Weights of a small transformer language model: normalized queries and keys.
Each number is 500 + 40 x the weight over its row's rms, rounded and kept within 0 to 999. Layers, rows and columns count from 0. Numbers have three digits each. The size before them is the row's rms in percent of the matrix's.

# layer 3 attention value, 64x192, rms 0.209, rows 0-63, columns 0-63
108:459461472534582474495477512518475449548497530508548544530489499481534457487423456533492560504405496491475575477525456566440508533461537513507459526498547539516542549511481478536464479472485556
091:462538569479571540470490498554509467471494504510443569459569489517554539567527553540485475493503514470587447494508424513547504514472512511455550526491499460508519603513501481491480510449446571
102:446528502496484535544547441551531565532520569501525447481475473563423525442481455538470484535556499544601515527426496498565508562546533478559530505512564437475515538476544586500503463514477481
099:532496463511553544467473516496474461454453491462518475489552453517459505458493535528434516446539492487457434468502537552426497552461482519487583467494556511539474517456492508536517548534479477
100:572485498505470487428497479504545550466546399532521521500588416510521473471503541428495467535495534536503480554465485435432491530515457518504472576581498499513522551526561512530546525537493547
099:466472456509492613468521583501590528500490458429497433434526523563514530521482483407480523520538590531493476456493518589482458444481451511563547546526492536488522461511516541524538418639460473
106:472534548443463502487536546525480537463487505518483510513425500431565547444526592493462556509494521498496411426486542540513471458480537449503570535455484450568509521554542452533480480492492544
098:570507535490536475521419446515397470558441483475473457464445502503494410577514506460525516465577515505426500522424535464501466462405500511532467561479495507448570508498533508495522446505472522
100:527504511483530534447551586499513527516444456450515499542464538496426482480539523483545491483525452499481469470489437527460565531492459464513496542504531511408498527574555487463407431474480557
105:540486491551537531527504519491565538559532427475408505443498492456522476466477499496604458529536481544527494591482507478492414575472580478599525512538533563516519546480416503480496518511483465
102:513504492498502540515462492495615453499501460520482545544508524509504581529474568427457480485566493539547485568460424505533468535519507530500541517485412494421483497539507518541534516570508479
096:461470525519512579500506520523511494535516482492549521538571444520549457436472439534413483494501438457509530457489528472500520487398495545473472483469548487488464515438497445569484465574441529
105:454536483554462528518534470503476500427524511481533480575515581448535476551513520506493520536541550497565449510518491482495492508457463475605513476532500414459506429445540499590494588521511527
100:500530571551526425532530528508474502528585470479568454480452540484475463499621461531514537503488579480561472484508494517516513473519563481540542426522526465494477462531468527593547550565510431
100:521478516510476434541549513494481566547570521543493541491509517569467547471461449486550459454536445457465445539499483467498506477524458539495522430518495489449517518451526495538474545531525567
098:484487532541473514504444506506484499474522537597505526489596502501544557505523515511498505487513530536509518487511469529469471489448564502522479498453523452507557543514537528552490509463514525
106:481512548501459524553549517535575457446509504502515484459516552484540466487488502475487523501455475526475492471548501522511480468470455571474446439467487520476511476449522491534487500462531522
098:578503495523504548471539487496517497450489528413511474523428494499543367594481442482515538586428519475544487524496526540517461522514466463500509461521543566514557559429489464535548474572493564
098:528472499497423498554460473526501526499438525508468574558367468476519515524430521495475494469554513464561503509540487486471463452487514512483494463550488483488439459560492578572506507511508518
104:561453532538536576522543386444501531510510524538504491478535455496482559477509483497538428502440525399428464432572508530585466497522485489538496471460511529511507440553510569506570532474453430
101:512525605498521506496518488442556526510542499510561475503511552461480508606481500542452527541480392547476480443447449547436448567457487416483542501559567481561457492524505501547513496483509492
094:544561531488497504542449472554505533485500538504500519516557469534479471495482535490391531523456457519553562503524524572548507480521497392464445506479514484531513544506514542463458484521516481
101:521505567498531443501451431510432461522479497526509476470481456496538541532492515570475462502526464447487484500512432483532545491403485484502494473454467498466507504487486474470540523517493504
101:498433442440493532521490566476549520493491502546487522484472422503500508511552530500543493508539477478553531519545450460478529509463540466466498522500528516539465554484542556578572601449515500
099:510486487444529549535537483487483512464519445541471507582413568542381445514492479493571446461547478481510565512541502555557484574525523537510490469509524504545522539487521463496504543471527447
095:529476432482488558482443533556545548482524491587482451508454528524501533466579529581553503473483473561489546459508564535487569510512479531482502445493486456368492462436444515563529434488555469
104:487432487544502505539524433508477444506494549491475537475505445525521447466604523518537511495541529476491438538550499504489564520578461519516535489430519480529522461540413503535553548476497568
094:511527557471492483477448491521533503469513502529479421536486497498479485555445543531526513535487459556480506391505511493538550482476512461530461449527506486529565491479577468474517501438509541
101:533520475579500566500512451481504496493461513417505462427434483467524508488560469560509471448557498481537474513563440558531499517490451442527458426498489448529508457510502573536468496481494445
106:560455435524480547547461532480510525460543457528521528541604470501468484525460471492523478540522539509581509518488490466452467486555523451540440466593557457513499520455575447498455542476523435
100:445466459461483502453479487432505469578448421463485506532468465396481493476480455581541508521441597560550424489506453444522551477514434470473492450510466451463500517526620503542493474437477518
103:523567471512567496461538428467500530546504517489386469516526584438512461501531535476563570521551482520537466462417522486497494584510524517543487424501504552505512516550549559532410546512469510
101:472554469557503458523495417482466485552427508525510478398559484556545541457474570556584553532469446480503494573492545499509471416514437445544537517550520528492463375516473461526484542479451495
101:481453466520444513487556566468511608482474499511515454474437455493478451560541515481545497570513432484456466536408464492507507544500446472502452473502473598551490481429465455407533487510514473
102:505539464556448568460473437510431505500567379470547533472511480492520557528526486522531497462513462449445511462552565458509526486520531504499481421545521479520513429506500530483526557479472555
098:563488482486415513531415535516483530527530546520573429535509506489547492483505464483642511448499490472526476469525494480528474563505594538473510466531402475524485537563538465438527536445440489
095:487560501572483562500483514557456493491552491482569575537480521564460455537536497495476468467516503355483484518424533496490526509439512503500534544422486465468498468422441546478454479497577550
099:543512486464534498412467502511465513521440468541512429464463452515419478483494451503484522474472453504474529526511477476473542483456449529605474494503541502534439479530485488512488515556448594
098:521556504479517540487516529497537515434530495475486429463486517531428487483494468517488564515461553469515484544524447523466458513537508528498528469497447493494468501496469574516522490454532495
091:625513565540409539497472502494517417494483450521568537470501527483476545510512489507566543520418461524519493431509512542497492475447465502541459515429446482505508527543498492508512470512547445
103:516468488507502523495567545492410501471497514503465420488538459509471536449517453431563548537464462512518460491442546563525538525518521518441550548460530428530475489455513539576494503538563509
105:445499496491480497480502408559521525549509543491488519542510467473539487522453499554504576483547485546443510525429515533496549504471467516467494442480537437460552510535474535553523530506500557
099:551468443573484513541549518508492539493584552401491586502451563509462468486498494495519552500487483512560480438525442444479512469440484418495434473524529498533548461555492459513579553500493534
106:538517503469510486477486498518485534519506493482493412488506457528450518527568494465410491433464522471435453443443474520545506535547572515525469538552469453527512543510484467565480494440464486
100:517470546512550402494494527435458501418533528451494518505509508479472539475440577552450562497527489532505436475420559430557513502463499528459420488477480508458505581535502476489562509543516505
099:480574457472577523555533447459506509486494449503541522442495524496438497448544471504447531497568450505474509411532478507511466439525499484460499505522503487493442466564442403512531383426526527
097:581481440453459482500472459529479487503495539535471481501464513500474468461527541508481498539527530497517484524583509498538433504426518460531419557508496501473482514516509468569448550481433533
103:526536496474513446453495497569463480462522483570548481514435512543523531505544475472518505427476511526511488465497467500525479555451504500509325494507537516487545535541472504461465512502563555
092:524528540432462513517529486535424492543517488436470526532519561518462512529530548528524496431459483539523513513519484567418495487572507537472446530554516510487473541538501531422493538531479456
099:526513507535506506459463501536481541500438400513467496469498548566469424489418550484511513542510439552464510423443579385515469494588486474447510516515555517487477530482411545529496505487488478
096:453502629507529545484427526483534455540522548514498478524503573569519450519524482502484426477527440442477462445496496468560503506505514494519517520541460464557468430473512467465491452480454514
099:437520472515505559473432530530487518544515490449443525495470501510466494478460471493528523510452533397475513579521573470483610413475432484541479523533445492509484556556471415565473535500515508
096:481497505512456556495486513543481537477449462496527590492576500493433438498517472457525492499483565549484457484567579521400515522491564506481576449495516603477531568559505440504491458497494524
095:657462456446502476551510506471608528434565484512531416486466477521558462517508419526530497504563414525465502479465580538539429453553455500500580535412538494497490460528508457508511569462489538
101:435488507511547562503577529537515510476499475499603538513494503544538449536474493513508535534552563506511475537484487523538461500542480522410475476491519456468439529526526515473440486488536503
103:520515541478496474539487465497454502543481522537467499415427511510455526521466505526447506507417519460503523540514482495464505547488502567485518460498466496498469494520469468467409613477529451
107:525491496517501527508497522459540511524627493564415507472501470439476456455544488464543538507477488491423568486516515487494462479445450514468501481531525560486429527496412489526536526582492521
095:477577540501413511492456473514422529463427552480502570461476521508497527596515502509553548458527405497494555491495537459468465505516488398527544491561511538530430533493453435511503479492515531
109:419452508441453495572494559524471517540467471494538578380514470463491543463535491438518530570478519456539486524519464459483520532506439487501530547533530489515494588515522501546455501486544539
098:530553574483466428433507453457482522573535533464538569555501463463498540466461550551526519441557492528546518500514551534446499546496500523550482494475423572554409513457526537482544480409497480
103:524578523451481567466464468488506556475514547491483505469497476441493475506493534486540537485496483470465550477542485469465485466478449472507450426445449501430445522506419530477462485544478459
094:557492574503480498522504548556555553474495487449551467485563545501498548457567541474467475474475539506526523475493444440456453481527500417536494521446450514571492478517522436503481502527581533
105:475555548456549520486485447597473514442489534461445531484484467505469489542554516515560497549482522577488521503612497479513548491466474499443565517468492461462477449460513478558445517534507552
095:510567443517501473490548493504475531593488490464481486497627457508514475548462427507450499439494568513429483515474504466530490477533477469523487487529489502453508498531494513468531509526526504